config.yaml
d_model: 192
n_kv_head: 3
norm_place: "pre"
norm_eps: 1e-05
bias: "all"
parallel_block: false
init: "normal"
init_std_qkv: 0.0268
beta1: 0.95
schedule: "cos"
final_lr_fraction: 0.1
batch_tokens: 32768
doc_mask: true
train_tokens: 191800000
Each number is 200 + 30 x the weight over its row's rms, rounded and kept within 0 to 999. Layers, rows and columns count from 0. The size before them is the row's rms in percent of the matrix's.

# layer 5 attention output (transposed), 192x192, rms 0.103, rows 176-191, columns 128-191
113,173,160,229,183,164,207,193,241,215,207,246,183,232,169,165,227,239,217,166,192,192,184,223,165,181,167,201,204,177,184,213,243,230,203,220,231,227,236,165,225,175,211,246,205,177,181,165,263,206,182,136,240,223,186,190,247,244,252,214,205,195,203,215,185
109,239,197,222,162,181,202,197,179,240,206,176,162,226,221,141,219,191,155,180,217,171,175,194,187,190,158,199,257,227,172,169,183,217,190,233,224,249,222,180,212,205,219,161,203,165,237,191,259,202,184,236,185,233,152,188,163,191,183,161,128,204,248,155,194
109,225,192,211,185,226,207,153,132,199,187,212,139,200,212,249,193,278,210,167,232,188,210,212,185,245,193,154,177,307,172,228,157,172,202,230,215,210,161,182,163,195,217,119,231,176,240,203,202,165,201,256,189,232,176,216,232,154,223,200,193,168,171,211,261
110,155,244,180,219,192,210,138,196,171,203,227,225,214,150,149,246,213,215,155,202,194,207,176,148,175,192,153,159,203,208,215,191,229,183,157,252,161,238,220,213,184,187,228,182,156,211,214,174,180,206,211,199,212,188,213,161,194,162,221,184,188,220,160,173
117,232,231,244,191,225,230,172,240,221,228,223,249,223,184,176,212,210,211,225,240,229,199,176,186,166,173,183,253,227,210,243,199,209,204,179,219,209,246,193,190,195,192,162,240,167,188,215,289,203,183,157,180,181,171,241,184,248,205,160,168,236,171,171,211
128,222,220,224,168,166,151,152,201,188,191,200,189,189,158,205,241,233,232,223,169,232,164,202,222,183,208,200,195,194,210,182,217,164,173,167,178,169,209,166,256,199,197,170,199,178,252,192,205,214,191,241,194,233,194,222,203,198,217,244,158,186,211,168,186
115,187,201,204,213,226,207,222,244,161,225,223,162,168,221,220,170,183,234,196,198,232,161,189,221,220,204,185,165,179,129,213,246,203,146,182,135,234,156,231,251,239,138,208,183,220,185,211,178,182,196,200,146,232,166,197,183,211,182,187,193,189,174,203,194
114,190,149,206,204,199,205,225,177,213,172,239,172,159,210,208,202,175,198,169,165,215,229,251,201,202,225,243,213,192,184,174,196,192,224,239,180,210,164,169,272,190,205,211,222,206,196,224,209,220,221,206,177,185,176,179,169,208,233,235,178,220,206,228,181
104,218,183,203,243,201,171,178,202,184,160,202,220,214,170,167,234,224,208,173,205,184,225,279,201,189,184,212,228,212,169,220,243,179,191,230,217,184,199,187,130,185,199,227,242,142,189,178,183,202,163,211,268,216,158,157,239,229,196,271,205,253,233,215,199
112,144,185,188,196,201,170,176,219,275,188,189,159,202,168,150,206,217,172,205,224,195,174,256,184,193,231,252,214,173,234,207,193,226,211,199,199,205,165,250,209,184,220,175,232,157,201,215,182,240,198,209,251,204,196,162,175,188,151,180,181,178,225,235,183
122,219,213,215,236,196,220,213,193,214,229,147,171,152,203,196,101,182,266,184,152,257,239,198,174,220,185,213,238,208,144,208,151,154,128,234,249,194,222,172,177,216,209,195,168,186,229,218,240,228,177,152,224,204,262,226,216,185,222,173,221,203,162,184,195
121,172,241,181,186,207,240,157,175,113,200,230,213,198,216,193,207,257,180,161,247,216,148,197,175,240,157,240,233,198,217,203,198,184,184,171,206,216,190,203,145,220,223,231,140,224,218,225,233,208,161,188,194,146,231,175,178,220,193,225,202,234,200,208,191
114,201,199,218,158,214,166,168,175,238,186,174,210,255,157,178,228,199,187,193,274,202,288,195,201,218,214,177,215,194,201,184,161,165,231,202,171,211,182,254,178,223,141,175,257,202,165,198,166,213,234,219,221,225,259,208,206,173,247,204,199,241,214,155,178
111,268,179,211,181,175,231,240,187,256,204,209,203,202,219,209,150,197,219,272,179,192,190,178,219,154,221,244,198,240,197,212,175,175,194,211,254,209,154,173,189,217,202,193,171,179,217,161,235,227,201,175,187,148,148,165,155,144,233,184,168,190,230,251,226
108,247,177,238,173,217,219,214,202,266,176,162,198,184,240,188,207,187,231,191,149,222,259,195,180,176,195,203,221,198,207,197,206,140,238,244,198,236,189,199,276,248,211,167,166,193,169,155,175,202,220,179,199,240,175,187,223,185,213,175,163,263,217,221,211
116,204,193,212,171,167,188,229,162,184,167,169,179,191,186,223,221,222,198,211,173,211,225,188,251,200,225,224,235,159,163,176,188,152,211,250,183,188,184,200,221,204,186,231,161,205,175,177,188,187,238,195,204,260,235,163,205,244,196,235,203,210,184,194,214
# layer 5 attention value, 192x192, rms 0.0813, rows 177-191, columns 128-191
104,245,237,183,193,201,146,235,233,236,181,207,135,210,252,203,213,206,180,175,164,201,198,165,208,211,152,244,197,210,196,183,177,163,134,223,154,213,202,207,220,194,157,169,193,193,171,208,229,193,181,264,168,203,204,193,186,175,167,173,235,207,189,168,213
105,189,220,167,169,251,188,221,181,182,210,203,152,245,187,234,220,212,211,154,179,183,201,222,232,186,218,190,221,240,220,217,188,155,147,198,189,213,198,186,167,171,179,162,193,187,179,178,245,235,254,166,149,251,177,169,231,208,167,171,125,164,235,207,171
101,180,219,219,199,219,179,203,183,200,187,149,185,191,199,226,218,195,152,156,213,229,225,199,212,204,213,221,210,212,219,171,174,170,176,221,246,242,277,220,226,181,202,216,199,213,196,230,241,219,163,174,251,178,181,230,177,186,215,196,220,209,156,162,160
107,203,207,175,235,231,246,202,211,240,213,184,169,203,240,160,179,206,178,213,193,236,211,157,194,146,198,200,195,190,205,198,212,182,147,143,229,144,230,194,232,219,227,187,261,210,168,236,238,228,192,239,213,197,206,223,196,137,202,205,214,244,183,215,193
109,222,170,198,182,218,199,212,224,236,120,194,230,242,265,224,222,225,170,228,206,190,153,192,209,227,177,174,197,236,228,207,195,178,150,217,201,193,186,153,162,214,173,207,159,175,219,197,249,233,205,192,215,217,182,176,167,228,216,169,251,242,132,207,177
106,191,246,208,193,255,207,232,218,187,219,270,172,149,219,140,190,202,208,206,202,166,207,195,173,169,197,195,189,179,239,230,200,151,173,204,182,181,170,178,212,182,230,208,252,193,221,169,200,229,180,135,197,177,211,217,162,208,216,210,205,154,116,185,179
105,167,176,215,123,184,174,217,192,197,187,197,198,184,220,212,192,190,141,216,180,156,205,226,181,180,211,201,166,225,245,144,258,264,194,182,189,227,162,171,192,147,177,224,214,150,197,253,160,191,192,190,157,158,219,122,186,217,202,206,210,206,174,139,217
095,237,186,251,222,184,178,171,216,173,138,197,161,251,209,171,233,218,166,151,233,172,199,187,216,243,187,202,182,207,119,182,241,176,145,185,217,242,196,210,195,210,187,142,221,187,228,227,176,211,167,191,185,158,154,195,208,158,201,212,223,214,237,281,207
098,186,215,198,165,191,167,227,262,228,172,195,148,197,170,211,166,197,185,199,141,201,200,140,158,178,168,227,207,190,227,231,242,248,208,167,194,168,221,229,171,171,204,153,204,165,179,216,197,224,184,233,207,137,173,191,188,193,205,185,196,177,195,188,220
106,157,223,196,175,220,177,174,183,203,174,215,244,186,186,228,181,268,235,166,156,200,211,228,253,232,211,184,191,227,214,179,201,214,238,236,224,129,221,194,210,192,173,162,227,193,158,193,144,246,177,207,198,168,219,179,198,241,186,253,203,208,189,199,196
111,99,219,175,227,177,175,138,208,204,242,194,192,229,167,252,185,219,221,187,159,238,189,193,136,201,159,247,173,197,220,217,159,185,178,146,172,202,183,177,142,199,170,226,167,221,169,194,215,211,140,247,186,205,203,172,156,148,199,234,174,168,161,184,200
104,278,197,162,225,149,187,190,244,190,125,207,188,203,236,167,173,183,175,190,181,189,210,161,216,220,190,161,178,218,173,195,179,179,184,221,229,144,222,199,202,186,189,203,182,207,205,202,253,172,170,231,177,259,198,251,178,247,203,157,198,147,247,191,193
100,205,175,242,145,179,213,263,232,223,197,209,168,198,215,251,225,248,211,163,240,158,192,234,208,215,230,178,229,235,188,196,216,231,161,179,148,186,214,178,144,224,203,174,220,228,220,200,181,269,242,195,225,200,216,166,216,191,246,262,185,217,157,162,188
095,203,120,214,200,201,168,214,228,188,174,250,150,211,190,187,209,177,211,227,161,182,206,218,201,176,223,232,202,223,191,186,211,197,201,230,211,216,224,198,192,162,236,158,173,151,237,180,226,270,213,195,179,263,210,181,210,209,152,188,224,228,142,156,182
106,224,156,249,225,253,172,222,179,198,153,225,265,207,222,243,203,207,194,243,190,169,249,223,239,191,188,207,218,223,214,205,269,160,208,230,241,250,168,207,176,206,221,178,213,221,205,220,185,167,170,227,199,236,229,181,220,196,229,178,213,214,162,259,215
# layer 5 MLP up, 768x192, rms 0.123, rows 0-9, columns 128-191
094,194,147,218,200,192,224,199,208,193,148,205,164,196,189,236,174,157,226,229,183,202,172,214,190,189,185,191,224,177,224,201,179,128,149,161,194,201,159,231,145,249,191,202,158,205,202,140,160,164,170,186,244,170,168,199,191,250,216,212,182,193,193,176,177
096,162,177,191,181,264,200,199,207,181,173,217,155,197,246,214,182,150,237,187,242,189,212,199,204,192,182,205,157,251,183,190,199,207,247,178,168,263,181,236,167,191,167,235,186,201,185,207,217,230,203,178,196,183,173,227,167,187,177,198,254,161,186,237,212
099,218,180,175,204,258,203,155,169,169,224,179,160,242,157,221,250,160,160,153,186,205,219,172,199,202,199,177,230,165,253,158,170,200,154,218,172,150,192,181,219,199,203,207,205,209,218,274,182,160,215,237,242,169,204,192,205,152,177,192,217,210,215,169,182
106,200,224,231,195,236,216,172,182,216,209,218,240,175,178,179,234,193,202,199,249,174,191,203,199,121,165,195,224,251,204,228,230,206,189,194,178,203,194,214,149,217,155,234,194,196,211,183,181,207,234,237,168,149,250,217,188,152,166,186,192,201,191,207,217
106,165,207,209,210,187,180,171,177,235,234,189,183,168,265,220,260,174,186,226,159,171,188,205,191,231,205,219,157,182,203,209,188,201,227,213,171,216,178,204,206,137,218,214,220,232,179,210,212,215,214,175,177,259,187,252,209,210,139,156,205,203,170,158,220
099,230,199,190,183,188,242,170,155,203,192,166,233,237,215,236,220,181,189,230,281,254,166,197,193,170,258,218,195,265,205,174,243,202,191,216,202,217,196,186,225,173,239,208,173,199,216,173,186,239,219,223,157,151,156,203,215,181,199,194,152,251,208,150,202
119,221,169,248,189,186,163,203,165,226,195,226,175,162,220,185,272,182,167,169,160,197,229,205,153,230,185,221,207,208,227,214,230,222,158,177,277,181,243,190,178,159,227,203,224,199,152,213,189,206,221,176,253,212,186,163,200,209,197,233,160,206,245,209,149
103,138,188,155,153,262,189,167,193,176,166,214,183,229,223,273,184,220,182,205,195,183,211,187,202,214,190,207,187,160,212,197,278,213,183,230,182,237,223,252,207,142,197,206,163,144,218,204,164,218,221,258,235,198,217,225,203,192,224,197,102,214,197,224,215
096,130,182,203,190,169,199,201,178,206,144,212,149,199,205,188,168,187,234,216,186,198,203,171,216,173,227,184,155,189,228,198,179,227,137,210,215,91,156,182,167,163,214,200,208,201,186,218,201,179,171,201,214,191,135,201,154,161,223,193,219,205,203,171,123
097,194,190,233,186,199,192,204,235,187,207,239,222,212,225,222,181,225,273,132,214,202,199,221,158,178,201,194,302,235,145,204,199,227,203,243,200,271,193,194,201,184,198,205,186,165,224,224,220,205,231,247,191,194,220,237,199,199,198,272,219,211,208,222,211
# layer 5 MLP down (transposed), 768x192, rms 0.0601, rows 0-9, columns 128-191
087,173,199,202,155,183,223,155,234,182,146,205,200,159,232,203,204,201,107,254,190,148,215,191,142,156,155,196,223,174,232,171,205,196,202,178,215,173,185,180,202,187,183,250,280,205,204,197,228,213,208,236,207,162,270,175,225,189,156,157,212,216,242,207,206
103,246,232,190,149,232,140,205,178,251,183,224,233,203,233,239,238,259,193,182,210,146,203,168,177,207,254,196,199,208,216,222,207,221,226,200,229,150,218,233,175,160,214,228,213,243,191,203,240,198,201,227,241,197,216,148,265,218,204,205,198,166,197,193,181
097,182,246,202,197,198,185,249,198,138,184,205,223,252,225,202,243,246,242,209,225,178,220,232,206,185,194,234,227,178,199,200,219,154,217,248,182,212,212,213,219,185,214,185,234,175,203,235,180,158,156,176,208,201,214,189,213,118,159,184,186,218,234,201,165
108,241,219,224,173,222,239,248,212,189,183,201,268,197,184,249,191,135,197,206,209,161,212,211,231,255,239,192,205,244,249,207,269,231,167,230,206,215,227,197,168,220,236,170,190,159,217,200,286,227,232,197,203,195,222,215,197,212,206,133,187,159,178,212,225
119,175,227,221,216,198,216,169,129,200,229,211,194,182,227,187,171,212,229,193,245,227,230,206,187,199,185,152,191,168,243,171,146,224,238,159,203,269,139,201,166,222,154,234,205,163,180,193,190,198,145,206,156,187,181,179,167,196,188,228,205,228,262,236,220
093,173,239,223,152,221,217,179,208,205,195,202,204,199,216,225,204,176,219,172,195,85,222,215,198,157,209,256,192,157,175,196,216,208,224,109,194,185,231,234,208,199,206,189,176,206,204,221,203,191,188,228,194,198,242,221,166,199,225,193,155,144,135,159,177
121,174,164,151,186,204,161,231,201,228,142,220,182,219,167,171,178,186,179,174,216,149,238,233,167,186,197,276,215,224,203,233,174,227,223,188,229,176,153,230,287,144,184,192,139,170,162,186,222,200,213,197,230,224,176,205,229,254,217,184,140,212,187,181,227
119,215,182,187,199,233,197,222,229,210,221,213,226,212,216,170,192,151,235,196,167,220,210,209,222,241,283,194,249,185,200,211,276,197,183,239,227,175,142,157,193,172,170,208,186,172,209,184,164,161,246,191,211,197,227,241,199,209,206,209,186,226,234,222,177
097,218,214,183,183,196,184,212,226,217,168,167,197,223,176,204,258,222,178,241,176,222,151,150,178,236,176,207,215,170,171,192,217,164,192,180,189,257,142,161,197,161,175,190,262,303,220,233,193,209,205,227,223,141,210,238,213,194,231,188,196,238,206,208,179
092,190,188,168,169,216,204,252,192,236,183,241,168,187,198,188,182,218,245,207,161,167,211,187,184,178,163,236,216,195,172,219,179,227,184,196,239,158,171,227,266,201,175,249,118,191,170,183,253,220,184,189,210,141,248,296,210,195,173,174,228,195,146,172,192